config.yaml
d_model: 256
n_kv_head: 2
activation: "polyrelu"
norm_place: "pre"
norm_eps: 1e-06
positions: "rope"
qk_norm: true
attn_scale: 0.119
tie_embeddings: true
init_std_up: 0.0247
init_std_down: 0.0
beta1: 0.95
schedule: "wsd"
decay_shape: "linear"
Each number is 128 + 32 x the weight over its row's rms, rounded and kept within 0 to 255. Layers, rows and columns count from 0. Numbers have three digits each. The size before them is the row's rms in percent of the matrix's.

# layer 6 MLP up, 1024x256, rms 0.165, rows 700-808, columns 128-255
108:156210110182176173091077130128149107221149128144154088107151155103159086161145139107130139156176109088140098116107075154114096114143093158108093147119116093146119098145091139159136118073158101124127183127120148127054201099115134144158135104127141088213135146112119176166163153180157158095077087100150127120128141133126084070119152227165074119135130121110121074091120175086150117118095
093:146175085116159139161121175135157125163153135163122095194086103164072128108099143144114127149144128148124117189171163041089119083164158142158117134110146077136081099085191096166078126154072171126088157182178102090098095078121168130095131099171148113045126081078124127147118127097103148141105167170149084182153100149183170111133155165130113126152154102157092090133108089107122130128179
099:122151109111115166144134073144098138141138118119091102083119159092150166116101083183117073138140084100131159060173168100113057162146128184106115120070092116163106109160143127154064105192060220116123152147109093081179123137153114101163183169097124175120082155162095203186158160085075101089130149083085149158159071137142136160113118128138118174078144118127101105174125161116128075112150
102:119106108127158156110093153137159139153091153150098135204159122144076117108137107164178146159161093133091077176102131155116117170168106111147122116144130083146102113120082179121101159089108110216120153086143058115088158147096175085108083172169114102199084140104161147124148090158099176179147166078123099097165122136125118096172141084113119140156141124134107142077142165128063141098136
101:182135132097100072171170123160123128121144143108092128127059043198187121101129158159113158175147138098145083139100127139098151069149147154094130085099135109134194099166124135150153097115158160134180146123078104094140126140130137169144174104101134155136139136129122164171113120111137127142117166208143111119103170109155057097131149141187162137146138155133165148147155133093124137148176
101:155113072115137130114138101173142082141168082142175107179099156066174091150083062176153170135127104109154110112147134129145117082114121099193110092105146083089102097100091180152123161107115130127167109070100169149139150152116135090132052198103116117104155117159105121111158125053122092149101070138186137162098159219086122136116125119152085193145118139100140100107162108175109147117161
104:121138126101188198124108151151125116055141129136162162151081144105208132197092104129125162137151172158142135110114125117150121094110127106101146092095117148130143121144175116127208208130100104093109170157131104105152102180099098071146068176114107130124114146106132089105112071065133126105147114130127115125135116109091142143186118133150106057143158109069065065130121138158187118092111
097:119131154098125201145185091127159172137101121067116101119194072094235147098111159144106109122146142094146109110132127128090163138119075125119188086093106088210147140139147143091079123139110180150080066103150101194141141073146162139142110133166136133121151112184101147155132098127125174133141121078106154126214151155086079123119097097155070042113108123156091096096108128064110112168169
106:182095172148126137101081091173112173117236139101139147115130133123103147063096128191130139169059042128145147091149129197151094124127155149116136131123177145138113136164101133120128160136138097085153102179195119103112125136146084118111091144114108090165140159172101137174173167085093153118088165088110141154133115126130093119135158141102148149146122169183134124082096117148164075108142
105:127129087141116154092146110130110123151139087114144155137158126107125124060239115087107154125099191201147140186146067126144119057153136092108153171131153148186132109124125110133163163157097137174120097156127123107096066155166157190059099111064182093128143181117134095128182118125120124158116104161163166133194183095128137166120105131103144117068136110149135104122121116089142137166074
102:100162080137093130110082118094119126215141118082096161196143128141140118093090098097185171116183145142174128133145115123104101089105158169113109115125087182178138130069158097126132101140121163110121084093191096151188126112122091153098125180140155126055134181126083152095197154101151144087095100104166167116206138176065171093119105129184151157155101135115084139178144128097169147165133
110:132166109106034109196123087136122158142141114118175167164118170113127116162137105142120109145112115189123168094141097223160128086074135177115069132063115153153103088139083163114156139104162156114159158147137112138082132114140141158081152151125128114086122144151081141120122106097147141119064133140150207122153150148152193097124207151122074104140121107142111069185149183089112058113121
103:080123146142177091107087179091082124119112102086128124116107126194100208135159132150169138130140174190115145084147080131120135100110165115143130100094075096178187166055136127093110153154182180163108151076101154109116145150088078134105108193105135141099067114145080120091152185157150133058092148113144087133099125130098116130126184119087155141119174121164094184144098080207133151062120
105:140095087129155160148100133065127178146109119138165125190129128122144091123101081185112132189171074131114109077126117134149195113130122152124115094147180118087140101124125089117111086153059136123139160147164174116153148150156118163096156192188113128115093142090167082196154131146072088135090120145000102084176083090158063126072082130091171117171145106147103166106069122163055124118147
096:099079130142104097166108122130144111143147173201137087147069180147151099112081083146183131169187115076085136067139086149137183168155110156099125140141168122115154121124198127164172149110188154110112124130138150124093087137128127089114128101162162130207072080142179084109120093110061180141113131138091153135082099092121075145156114124138152117139212097140124085083109134142122100191124
105:142140101141160164167117113066144077101162175141128151137077165120088103106123172077135078148129170107122138141187079144178113135152113108047070106152114151122132112149137110110172130182086097158072120183075100123138103137172107090058143101117188111183111155113123185168125157135143146084134090114175169103191121123118128145157104212184138037159112110065099117142133161145156130124102
109:168164117131077112166168112141145125145128051089151099171099113116094101096181090095129156198126172100192126110109151119133145126119146108124136111152145140109177133144139100171120133145132057199144155083106141154147144093064116115133161165150193110165079145126125073095112118156191173125122089111218088110140113191110096119125155151114078121105104059110080091106153128149129102153071
101:182088145144174108139145080163154170156113103129145095135103096110135128114150109155145129142158089101085078117138110132130134168114094121132094149143114154124092124201166099129124143106116086139100085138102127101146159149127147095117095105119096167129117182096139141118103083151114163135136069105127170023154160093087137152078096126205146032115114103128088137138178155092141124107132
104:089171096113188090066089039070102103158174121100136140116108151204105119098153113130168097073139134123144125131105128117119141143121123113120095078133126109081189126152127137190106132092093178188145094153133117110066158128093091164105166068194151090098144145136111186071102162094121140117116079151140175171162123185133115090140107142138097187073125174163121101147126157140072136130168
143:153126126122092100085052156177162127140096113141147124099149104119085082103087175149143165096095123075115143081121112148114122112134141145097142165098159207112102158088151130132122155147174131091118131123103126103064108107131138176157097116142135111175081078113093176116158117161189081111189072130072117146157128164142133161146164126109143153125118106088151098104138190155102144086110
088:117187120085148151115084146132141070165088115102121133163144129195111108105104118119077067146134094129127158125156182109098107143121127115180121100114142154167081060149149127143185125080124089195110147201145127164102139148113113140088118128129090115138112117103160129096176183102073132236153196110106136094162081181093065175160121103133134165115127127134109119151119054089077166140105
105:161112130160157158046114111143173081172099095117157123112115044151122153113121104118124177114149124120156168156160129159096112104048117102186151097136127181092142138176158176138195100098167111111161117116125057093090129157152156123194080155130091137110120138144102119079143150176121172082130099042112153129098121104117146100127141127181148102029184166109111120141106120188143142103107
103:177104118154156164135059107132139191120104150100121130165155150125087108127082125172166133137163112119139068120077136155146097128130126196111132139084177082190138098118124139102127120112113100096111129097154106078058105113150118108089134090178141123110160193162134141125153109197066213116119099125184158111199133110076138126148116098201156145103179134106081135164073173081145101122093
100:124090152113147170178030191058167144123146071122088114150114085110127138127176144124125107159126099128167104146127156166108170136087153118106093140167132095178205099119164098134099108143145188112133069160158124093172085129191139170131164097149168109105172099120114180151144073111135161111076087113065162128105140130145108062149135144175168159121124121112121062060128127143072110150100
100:143151103118135135194129113108102120102108076123139162104076120134113115131062105116163116090128211184095150125117023140079100129098101121118094191073200143189091144094113070143170066134101171191150123102173146121133135186110104115097087116088141201143083172111162156132175118126129129126096135197062156157112102132216079079134138136067079091086139129143165118142099116167112136189126
097:131124125144081125097115110090109116123137144126174113051165171154122138103121134131078169121174130110131126150168159139162131186053129131113129170091100091176077128165158179129122146140150130111116090144148138140124167084093111086155077150134124122162136156098159204169156105123085085148105157082082116175112144166059195084130128125154146152157117112144095134059091084110119124111134
111:169144088097060118132063043136113192094103156234095102152080188168154066126073149131142160120092160107157113125132149127122136112069124129127087131084146083115153130102116153080119128107174156159169112163085158182156157110113129070146106125168167131151105134140153096070117153166164164134090120156119158106167137145124147125100081132155121105119104142173117126109106159159158154089144
106:132157067160108129112132162080164113106137057132158091100134042067138151154106109144137148148089101094140123144125161115214149154115117092090151090131176126085131107097113134121136167151075175104105068145153124095089122125119113119080160149171117131146135150082120146167148065167103116104118181176158126103162173167107121120121119154155097117107081162086135091128101083113142131106109
094:173106135200125159132148086145113146084103165117142071139131100143098109127146174093102121080082090122179122191180122134132075169159052144178050092150140181129122073105094092139057107090158155129131142104088106124117150139150125127125156225115145097134116089098115098063142130157170155172120131136137122182096126089152096133078121120131073134090193122082120110146148127175148150113141
103:112187112119145130089100132153156135134185092116148159151137147120115111084114111111179121098133130092146135105083151164115111157077128110106157141122132177138091134104100115115122153113111122117107117116081121102113158070140122107111163079159139085080056164107118113057159167137189172128099133153152098083106084143152065090084082153165087151085118109141112180145112129090159136070096
103:128125137142116173117083131109187127098156145118153169171129094173146089154159142206106072187116166158121094131108154118123129116088103179121064071135153074140128100162133084176155119141128083131128172139132139139102124124095121142097121145123123133159132099122121124176120182178166110096187089144140112064072112157173163064163161170138053102159094117101138120094139098113101115119191
099:076102064112166150100099034144136140111134111122089132118119154117158090059141087165117140065113143140068115165154100112165137130167109074131104107190155136092097128146158166134082133109209173141108123130150165155131202131133169151123155169083124108085121115139107144186154098140118108145126107137073077147126104138106162117122069140180114146140122208129161137103160136128186124118112
093:168099150127159138140101051080175174148147166153137095118152132129150133103117083142054103116144119127104150136084137158107074206204125167127169122136191115120127084064129123104115104069138138107142143103116092130109121133119152133117150187087164066200105117131147176097048105107115089127107100074135126128191142160120154144100149139185141107055225140123136145160120162068116087153098
093:149143158084096147109137101108128097127129161142156135082087081175169164113144135140090164102176093130172094103169133104070166191101119056091114121110157120104104142171151083124120121209126178140152149126178117128117166133151088068152117134140174146115086131166142094158148102166117174133092116118151154161171102170104126112083120113091155132124077165098118143079083094149105178117120
099:141087057122131138112073135135120121129162130122122126155115145193158231147113111184158080109119144089134100131068166129128085155120123131151115129132118110149142129084123151108124159121139094140099129188113080207153151094123054145147119130089112113127066114167074130107230176165183149105039111171146086144139136109104103053124128164085151121097150083148110125108148115140101150159147
091:156194101122155149127113147123131133116081152132123168140144091062141121114169106109159143103189107082066115134139152165146151118085111082138135115143095109159160076111096131115147139157170087131117066084159091113151111149146203151097143060094143160122106150128118183119164117178142095157105071180192113085076149183118067143134122148087112116091198058179146135118188105181089173140127
098:127127157173102097128152129102173173174133105121125052001099128141126153142137135164099119146150100154151071167150093127167148183115102096122077098121164154172166112183109116149119105097143080170186111151200118154132113134136125099087182093080131140120077133214119115165184111200095137125101112155161126145153083104078168136123073109114144125136184077118130173105147154112139125139119
101:105072106121150151108094097121080125094153194106114131081149175130201118140144159142111173125094154126109116133127139148151158127139086134108079121109190110160205153135172103097117176173141109152080147154142112110105140157125087094074095138144134124169078091186095125162086105127104094091106113135144117080153082060138146133131160141130148100118116095139113160149066129118154117148153
107:161108155098122099122133082117072148090137124065109123114146168107073157100098122141077146076138134131131129176128116116160121120091136112136114121165143197111184079100131141158075172187122111086053120085141230149074154152122127125074102122114210181084117046084123156139133116159169179147139110129116129098133117117063052135102078176141105137119141116148161149104150150102112111129089
101:132142121172183097136191155071064112081094158100194099139167162168144072125112148095140164119133190101089114126134142156135076177105119127188062162169151054163153142091127109169142128142140116178152070172134107099155160167118103126065155104139128178154095088138110122147093138131095180120141139131188121161134079166121147098117089164154111091162158096141148126135079077137108059119183
097:115135149124089136172153099052098123113149160152148119118087085092159136169109125099113070124119133057106111166153117139057116107140123137127118162113120078157024124092109157095153087135170104172167125068164079129108133141121105126154159177150137067155140131175143163091148143119131118087179143135103174211106148132130139130091167129042114179060119115137091119116137172094097126118136
109:135143149099100105140086088148130128116081118150115166123145147109140150181181129161127103150155159119072084080077141146126147122093116132105106132132069120147045102132147165185165108141127110206108113185151097142119121181144128170131071084050130045099167148077069216147161129122163110133135135117075083062098133072174142154134117094179100128104132169113141082163110189109111069188123
104:148108071137158125193147122106128076141111079095123127156130135157155036166118173137114115136117083085103088119091105113081143160147113120093153116045169101076183156070121133131132112144090160139099204131151137110091101163086088107128172164084097087141125117117080171082163180111115097079099145180119087133090126107144126137149177097132126124123133129138136131162101067108129127164182
098:126129128146096146139121114125151122111154087100186141195130093129129139104138129175105186092123091148142084039117161055179078110143148047136079124064121111174141110084144157117139132159075107142165131162138157087134112142103185139103052135109135141140144110169120172115129123090143083112208114143083146108128161102165147139105118170134136168092089180146121092135159098152107143087119
097:121106076136096146150156122163084117123092150164084184150139131090180136157161084098177143086115114131143124131136080083169192172099117133141176118085136155155187080101081091097186163139100183117128164115122090168084091181133155169047123140137124092164140091088119087113142110120101170110123148133155076122094159125134096040115121139167102155058121147104148150114064082117179157114098
105:129125072144111133166187122163151143105149119082198186155092121070134127093135087114157141174155171168157105095102123202084142148092181169170106126070138158123163142172107116181133144133189070113056119139164107138122107091159092098119102090153114076139088126153077104110110175097127091099113121151112135101159105148131142104190183140144097143080144131194138150146093141053105078093101
101:186122090116136134060109189124104120165149137139167141116138183151162098154134097132099111125130141161136136147135105162154150118127129114164114104129147115190167113162177135117067129082142117104176123133155189080096114154055170134095211143150179137112121114099132118133113136122110131169164110102132154108159085144113173093127156140093169110169140130114196048127144099108129141126172
100:097143090121152139179145140120147073064118053087159122177116058155115132141142109110155115095163147110110098131097198130162115134178133181126108150143185110106134124139120117157103124195072110104156118169136070110110125142119100095157059144148094117064138083143108157094112117126145152121126150146103167132147132106128108123131145134101127142126049053157129139172183137137169122121101
097:129095116153158102101233109141153089094148156115139151170063121088163133154115130153128134144085142081076131117092150164119127109096100093121176153106114159141178119176157161106165147184141208125175136080109189098127123173109129134151124109102133133106094141100090187135097105118160111102170143089131147108110143080168143139155145157125131101177095097211067076140149059116100134134182
105:185144131136137100155126117171154136192173150145090131110138131107136135134172118120120135105139159104119144112148151154126127145133097130140110128114088147077161105097082136156116157124095125179160151164173144146125093128046136116087123176132156084096100180151065094140108103127054145095094172181134158121119210100121150189054146197150156169116119200127117090092087139026145136186092
101:112108068097053094155172157092157120101085125086101113162110152101148157114143105115094094079145119153139123154126087101147093118116129130097196128123187156122066110056142111107162167151130194137068117118101139143107096140115148090136096173130119126121127132154077139124184093115183083159130140114138069169126150148169067120210166062142131156070131145115127086103183169105089149098109
100:134083169146121188082105097164177064133154176128084128170106126141124119148130064102128099130111119116076140168138134161158189143126081114067105082105110161153163082135113141127119196153092083110102117240120155190146120136106168147113144092120174132139150088077060121177152123179122107100168094156131124106099096115144122148197165160148128077114172153101111124185138128082096090078152
108:158116097157128180141124107151137082165146173128116183160122101139118109078177129141094133169104117141124214136182107087156144099141094096122169118170102107092152143086170134148181115118123127107102112093114131183152133161113157095140145167084107140169050110112175125083141083076116076097133152122129098104103124189161146128138072137129047119108163086148096169101223184081130121128170
104:100131100099185119119111108065172141131100130121136114126170123087119082134128135091124099086189199166107162133156136176143169096068127078106171135124119184106148080172090094085085144133146104098052139105118127097153096126160101078079107140124169236134131119144114162167115104091136064154112161156136130121127127126084151146160110133168104148036126161192160093135106071168179150151174
101:086158239122110087077128101119138144147111141150172118098143110132124221103151166062152145080112099137165216155136138109135166124169072137128186116117151111156088202131130125133108085153082066095139098121185098115148095125134090136138096115163092101164092154059113155132131202162106121129093135178122123149154232096149145091159103129162087146125095137125150148104155126097180141159095
090:146145105153087118109130144071115158091118123113155129096157079104163139138076147092096142157074118096077106127158124130142161150127124099134129114157134094152128155105080091162136165191147127099155119211146159157147131069238130158133111157124160118129135164090121119143131136065114139139094083194144070162158149161163089078146150108185188096134173111124108155145210171134137118136079
086:150114153108125159122081112125096145149134142154149107097104178093109167109090126082173111107134068129097133112138118206150150141096106116164157060112173143167096103071080142135162123232141147175145103110069125140138124125115120078108132125093119166204016118182170145163148126089103184179171137174149102146157142157118131078169210131142140158138087096106072121096134088169125097155107
103:097123098115131146088081055161155143148099186185141129127128139108128137151122111093140145139113123161084109196182091140103144148112102141113064153086097114073085137139134110130139111089108159115146143199087111141096134168139101111147126143187096129190120153129200131118154142136136106110048112147109114147163139189085111112121162187122118143117177122129113134169100143110086135158121
106:147102176065106140097122133153160081093125098133091148145133109094142141088108099142194138137166100077162130179136116138184171099148145106131119138142154120169108084096120120156130090127096210090130098147168095125106115105127154129097094128181105102126106133138140170119142162100186178116130139131109131143080087096168133037083119148103104172129144160132098166127142129133100101096095
097:092076101134077098153098118129162098147109098136139118128150101126153108174126147121092153074154155116132134109155145150178126108131120167121056131103105157156154123124064108162093168149084106133104103167163206124096187084112097121078147065113097195129179167099093139117162078112105139143114175116093154129125169164159128140131139153100089154129095133119190118122115161137156138073090
094:119071175133155135122138114154071156143065079141084109084086072115179122108085135148122130196131114160164093105143112123134119119132157207127125135116128147101142127181101119150082056154178092108089091141108123152070085124085159130115162076158146100060124075128143145188115062126191144116151157094129129151127068115104119152156089143136172166119097152148141115108157106144130078074121
109:099106108133179101088117137117145152212141137138097145100116112109140126085089100147137155150126098129147119186134111100133175178148109145054122111115200158132158172066165096114071107142103063152173143088119104126132169150096117145105148153128084143095120114156009094075097130198097167118128176147122094092155158152168170122226132091155181131139167151116078098109126094098109141104124
092:112138149167125122139129133081125127080064203076174098099197096189103117087169122121117186134202105161132120138123104116154122136142103155171059177127120136121124131108135091111147122157062179096134097109170104124076151136137130136064140165150127125116134113136138116127092117112098034146159168164128111057145175154108111127120109048094071153154156185146108126122111118114110137124205
109:113072091144064162133079144117148129139142153154166124088130133148177073131110133138096168194130154163063093165133105167129061187128129148123127082086121178156125109193117167107125145160100111107161093175153087107106082200162209174139064181131148142140137123144123164127124163086135106109115179090133134172126140115125165197150094147099087120146128180125149041090084087160059093140235
098:086181113092154137132101076122117151142097168120109141141125140186073163099147090100138117140123125151170116090132126090083090132173143094103122166148193145097051123168059142155098089229061149147106130171109057138139155151136130174050096145099180155098152097167108082132132145081151111158108111131120134123113115116047123089169100147159127156180127121120092107155166126146189101096212
093:129052140050163159143101074163098123128126148131158118132128127088204128086108153136073115143094148128109093128178136132114139111111128086163198139143112083140125080165177165087078117124164138104130076172154119143125075058058114082116156100167127173102128116064157086084174193107140108107144196109094142096130160096151140149087145119168156136107105112109124127107135110096101170072126
099:159173069175095151126094133131139117146140162144091111111097123117174097125104132198104116080087093051120062167128101162118102125095119081140161186110170110104201078127124132146098116149008134172130049091122141107112136068174046107114157109128138133127077107132154171124139167173122088124134198134116153147179156122106079131194122056135123167158145124169117133143115130138190132131176
098:153143092108150101088145093119161083136122070085140095107134139203121113098129176114109158122123144128074104094144116172167136125130136177124164158123089142118110123115135196130148124139090181110099179155144057115178184097147089144115127126137213106148101164119073092088093152111101152157106137212180125152146123116092117125126079082091150107124139093153098136064134126115178094167110
102:091104116114150179133131109146098124109135120094058186096105180179176186082129091154150187136138145177120135147142115114105104064083059131126153118078098166171115092170181118115061158186164098116085067075125115168139161081102165080150154153161221151136144082076167119132126075117129140132128158082138127166126137107167140150113103141141058139057120073129202100083105096157120113092078
085:097126114157157144131184167089125093137146159116078165082059107169139101115140109146080198116149097162157102056095077173104138166186141137114114170099135187137067124162094109104114163171137126089148095102166151178149155134084163147164116157155115190124094123055196175141094153132130103163115085084177148149129183147190136157118127132151155155097158098097145157088105170177091127130097
104:122149119153163141085161094110135131074155103152181086150149122182134158089101153122133153130100139144076145137114216144110117170198105151123082080067095121148097129106081083164100125092128129138112166132121171131174139177123133160132079186140158153161161064056091158138168143154175165159146149159126118110117205145134110168163145140136100106063096134098155134141144088119082115099102
098:088098102118104068086141114134113111169073113133122169184128132083162092133136168122124131146158106149108140193083139108146162162142150107163064158161165112153160055096138099097151128146108156090092122148134131110174150120093186139094129116160092123156065123115123194109187120125122121145114138171137187121134084157159105074137116145163154149104138076096109193115159073147058143128131
100:099106121171145131105071166083179087105129106160100102152152064112073123128087147134165136088101101144165093107159193178147121150129115089168127128177122106175151160084158158113124134094051102149120102119184148168113105143087088085131105169141121083168124131079120106121120165120120127139089150127137143155152075139085151179152096067143135092146129126102140144121118097181131095101128
106:137138136195128191133142104166131074191134100146151137177145088144160130117144124049151126103139106104099102135118154103143167161149101207097133119190073160105141151130147085138021101078151152108109184163101138099113169104137078086141118140121170087145086180092130145126121066140132186143093168091123113164094128122134101121105165107193152124082155130130137147065153124175165106138126
099:136113111063104144125099083130119124159133169133172131065134105119152144077114108137147166097169138110064148118112119120177128138107094140089114121146083094160141134126098148154128144118125133132106133193206107135172111107210138096114106076118103112151084094108155086136138129163174158162124142145149163096113129084099072138030108094158160107134141116112132113201172160133116164093104
086:128116100186158180108116104076170107179166092146107199162164086096170094097121202172106137156093128138135127146125168159144171084105110140170150138125174180123155077114110145123104069120120109146049085129171086126094092082135109020116142095144130062163067156107113126120152155163140135075098154166116132118124127097075125072170136126126112162118119057139099119161128133083114157216153
103:127174160112149128119072082117124156144123236112101124119110121144158163159156143088105101195084074111161127133128130110102154120176136094162104142163091078104136130110128106185123118112145138155086106114152140085112135162229131142211155157089122144157066122081098140124148120104133119057165121167162082123197136059176128143130120170062154143083160077142075143121106116127142146124139
105:120160093146150105072145060122118130118120180097120141088124054122153107123169084164186106100156114126180105201178131144170130114098074131152089164044090102142118103137178104201140054123101091144143114078173160124159101138074166082126168139124177128122109139173125186132107156061156180143148150160114125146129155143131066115119174154075118070143113112087089101137140113161100140112088
092:122107142124199144169113150165085159077149133078110138110091150151139133126105059082137126143164182128169098045178117128107183092089144171155092147101178142101151113092166087147089121087126111096125099161081071119122118165192077125142154076103138076096152116179064104125083120143109090126185100136147135164120106139114140202133096162067195157162132157204160102114126137124099055127148
122:092157085066197124153114138095138149105136093113147056091100101195171120129168109138151145067122122131113162144115175138141109168098147106051173172133137128139153142147174084116095142143132146174126093122161133144147168173118138130095180108125110120106073202179094118141139096178082106128103112140124134124114136110083114143088166085117131143142178108122093135045168110158048109089115
098:090141196140117055156120139160123169136119180157140137191130141148126094134138114200163128145112120099136139057144093125101138099120178172180169158085194102082140118159117123151135133081138200058106167168191131123156128164140166118122124110116078094136122144132131107168183100170137176077116137126093136161102111094157079110081169170121167105121102130150064094082122116186141113131162
104:098193079175159154118116102129163079161173121103115101062171142148148100142131153142119124148100193139131118097176076110180133123119079169167083101114112147110138072131178132090197167151123117151150105147189119135125145118155110155109071163155116134162087153142103115132062106098108119094133139180136133106128086146172167161123145142097136157106033080167067097112101200113157059080151
092:140055136154080092178098098177123091154069202139106067158109074104144100158123165132144121120099166082108163107158124087137147188127159104120153170189097081166158122161175147133067108160145144167145112113112111104118155146091116121077115070149124135209082105093102108140130168119048118103115089158117118141145176096120133088107106144128082122142106111116157094151115107172155162159107
100:120157139120128119170078143144149171115100136107074034146141149103132090107101089081123154115189175170081086141097187133141058089121147112149124076134188151104131106095148132090140134098133221140055118132096089163084169073140165121066142156114151161073172100116120157106127191079128071175104087141124164188110105162142115138120142158171107111104153126185144061153130133113148158163136
106:166098160132162139108051162121163160140140104099127151149159113068113140176086113158108157161146164133062130088097078158098104125161124126098192161052078083148175134091154115157140152065115106167150145163117130172107151120132164088119091107151178127108069153161114140121093103169182083149104182099114101177151201096108111085109166125117145154052148170117148163118146197112093114102127
087:077103131074120143135164144146191116088126095140167082155125169106162127155140099144161118164171166125131182157121062155194158198208152108138123155098209086136108112166152073123159164094073132120120153153171121115138107144143103108065199114180123096142129114139149103159154119157065099084184180136055121157145151124131052109115109076058120104099145169149142120094088109157121130114170
090:143099121145127089174168156134142144128144068129113135171154145109160100130131119151077107116137159160125094139109176109144152147145146135103180144121151125114144077175222190203138100124197190078104132129095119127086134156136092154058102124179109144086104121096100141126096185198126159126078090172172113067200166173151080086116124167139144129093200146132109132160111133181144145092143
096:137141174083106151156116116176057077113143121128111150096108128145147164117094107114146112119123097136115097070139122155126121175182150058155110166104190137071107077113106143111117171150095150061090165093183118130137128140108150149105073155160157119129137075104166138095141131109170150186102072085156131155166106183096085166126054166054155119076091127105151112084191097139139133185120
106:143119069172156163122113163066117108088153187148123119113124110109060098083122127116158115108136120170051126130145152142163149132181149099195148146109090120136148076172118134101100132128081082120191072166166083147163123099173093144162121092138191088131098086106126170100150175157150093103152129151111020105143115142109144072139148084125089120094211124116092156148122171116186111103149
099:106105137114186157158070120092093096089169068082207097131176092127102123143158145134103035141117074121152136126159126158136154140167168132153107119099132135144141109112152151058080124128117200097137147164131180102132168173096099171166145109102100151069127149088135160110136101090152123124166113131091150122182106115124071105155158133114147141093137059107156118112150084107155125099167
105:119165108121200142157133101121173080113200171153120146147154128082101123164155101121188202178148166137093113149141116127071129119070080143108063120078070081134169136147161106112126161173163118183080128165145127150179159118123101186089105120067074100155058103126115148122128124098170118133215128126123137135112115139183115171089098136127090123127110145088064088085140121119175100127180
107:139164098110135139157091129147076083163187061145148141117151096172126124139152168102110103152127214141132105057162120144146121107142143184090115146180086109139094131132187130156113154124174100118121133051141127168097103109192122051069160136126134100093041121108056169111125131137165204153139125144094170113152158132128129124125090190156124133168128110105119127096144149127136095106123
100:093142096156123050106119137116052098121144115137159142147140051141132146064121087147113162191135179129131101117173173109107111092113182129154072124079145166155104102160088181157107157115086135114086119153139098119186093122126073166130138126082114126162169126101167173149196148133169161132132121124131179118104103161219067124093097165109138117055110076168189141086127140136150111102135
098:099166168153109077148066129146176120131103102119166168171074147083148132133094115129142060114161140163125046094163203139156175119108173155105070131110130096152127145108209093112133144146136158039092123139151115114083108119161123146128133164141114134098113198121176165137165099116126095101108143126192157154153139145145087099067110113121147174105064159131103102100154112125055079137135
105:174178116104130136152095121141135147044042125119127131130162130122140122180147140154167085105121109083149149129125112132137118101145136134157118121153169165069073101099139129117103091123139180215105152138074122157115098109127150164099145123078121108132069113121115132132139099089116152136180116130115081159126171176170111163129162124118097121133150139120098101132175153202162171065111
096:074134180178126096176162179166123119153101115049104112139144069140075127130122116176092112089142154148114139083145125140120127148182185123127156062115075175081076080115101134144162134109124119156165115157148173154121049098115086078102113146188106118158123083074169094102174185127138168169158173125135173095051126174087131071105135179087115125127126190141124157112132099117188132113048
110:089133083109147097112105133143126167171149108147194159104102140128100160110073155139126161115144145157141098076142142194147042109121121213137092154102110088147078141092117139135114131157141133119180162055150140130101128139165127109115100133134137114115112158098050159105172133060159153174111151119131060122094104185123180115201166125078059220129161108143115164115137101179108114129154
111:107168113111152147139159074194093151131089140128114137150107115109121073114108134138162093113131109158092117096136158142097083121058147084128161099096107150156167120172096113171131178211140071171142145172151168156140153124074132113128099113066164132125110119140091191112116117110177121143092103126131202091133097077173131136112127158118091136101125127068096113136116191065140072217095
104:159148112145164168156129162095095127141111156121164155111144131082123122113125126127098116143134193084115133149103158161095145113123107173140094164141113108065104116123135142154091112141059049160119151166117125123221119157118166158106154157125111149195134123097098132131114153155090182074106154160097105073087180093125121121173153137151135175097110147152131114063133127116126168152079
109:049117197135179085087173148118111117103109076072140118127142113144151094164092106119170164043131185123164178149113124092107137098136118058134112137115139142112121153102149121116102108171111114215116123137158226168147148116110124155147099139118207110158163137097051131136134096124124111113066115135092128153123152130105115132176131147143138165157137152140147123131134138124115176125112
104:091105144114144115055132134090059104161152149156067167168084153071121109060146119138091131111168136144145146129129100189138132157155146147104094133116110172101164094136121151140137162157168097165166168089160109132161102145167139136121157122064086140215062099121093110154135154108135118073120113157106083168157135156052155099149107120096141121161086118144129197095105069159121171118193
103:124078096174185053130119117139120119117094076154162093202108098138133116137116145110143122168087133085151137152122145081125123100113141133147144156123126111128077097139102118181103102151113149092168158113144141114174149144194134132154127146108128057119106102114156196188053116114069103112136154144116111118182156126131156104136137139188151144121160110112135105194179125128109055089158
098:079135114165182165114095101153152157164157146112159117161124136181127146154143142118170195150116104150110101094188168142092096109107113131142109120084140111113095101145148124156115140136120132159151140217064144122179173127104099110133164102116131107143119103170142129186077166181119173157112113134161177214062093132138084120148114135138159072094096126117120140086088115101112077139123
100:091142126093093106131095174110079056153152176114057071197126164175106112118127128160093038125082121103129121194123133108177123149072108132155189171057125171138068050111098127132071100131080129150163133086131145205137150149145079130154074114187168134117136159081134102108136120120140140109123138103150150080098154087142118099169131112115182135141119110116092106128124095122101140115123
093:128144140077145127136093114072131133150140136083169139124087163064087181090145100097098140106078124172123096135117133139123102058152094091147092136147103131149162170101046157153147159115118136168102087099188077116162153108203163169092144135117159176153123094146100106116151197141100134137068140158107107087100157156101193153112149098119088117098156123125085120088178095138111119164100
096:060095107145156096082137101117144137140154147116146085117184142114152100163133080131090180123075135150157088112164090138143092128118160194128103097086088198085114141089144120112139167124166102173150175122116153137055125151095094110116083159057124081089126170172120096046124158111095157190146110199149109125116110133071135117131112095129078108175109145149158104142174120128137133096135
104:146154117137178155120132103153105104154102056101126165144175139134134132142186111135131139119186153147080057137185169117138128161125110190120095111137086093157150107170139190102140185136112166184140100128145155175111158188130157063153144077100106136126130123176097144131171195108153098070158190137079131180096163166144146140118089123058073162081169169130098098156159119084205099130109
101:121159177098142141130129150137135188079123171183106102120113187122158129091171135126147188105128168151140092083111070154111097161102129083099157110128125123116131146112128144174132086110148107078145089171125070154189109166127150087140074154161156118118059111128115137056184079162101123139109163102145130136144135132134112045155080151097125129082151121116188098149143131172107139125133
100:165141140149210098117076094150102121100091115153099140197107113075106101141131127162100145131107075149068121119093098130078110133178115211091135150115088109079131174193157109186093153076198131140106119155096133073101129137134099090078086122092122092119096148150094121146117145071116159111125140105161127147158147178131099154093145101122165160120122130171131115119139145133164094121118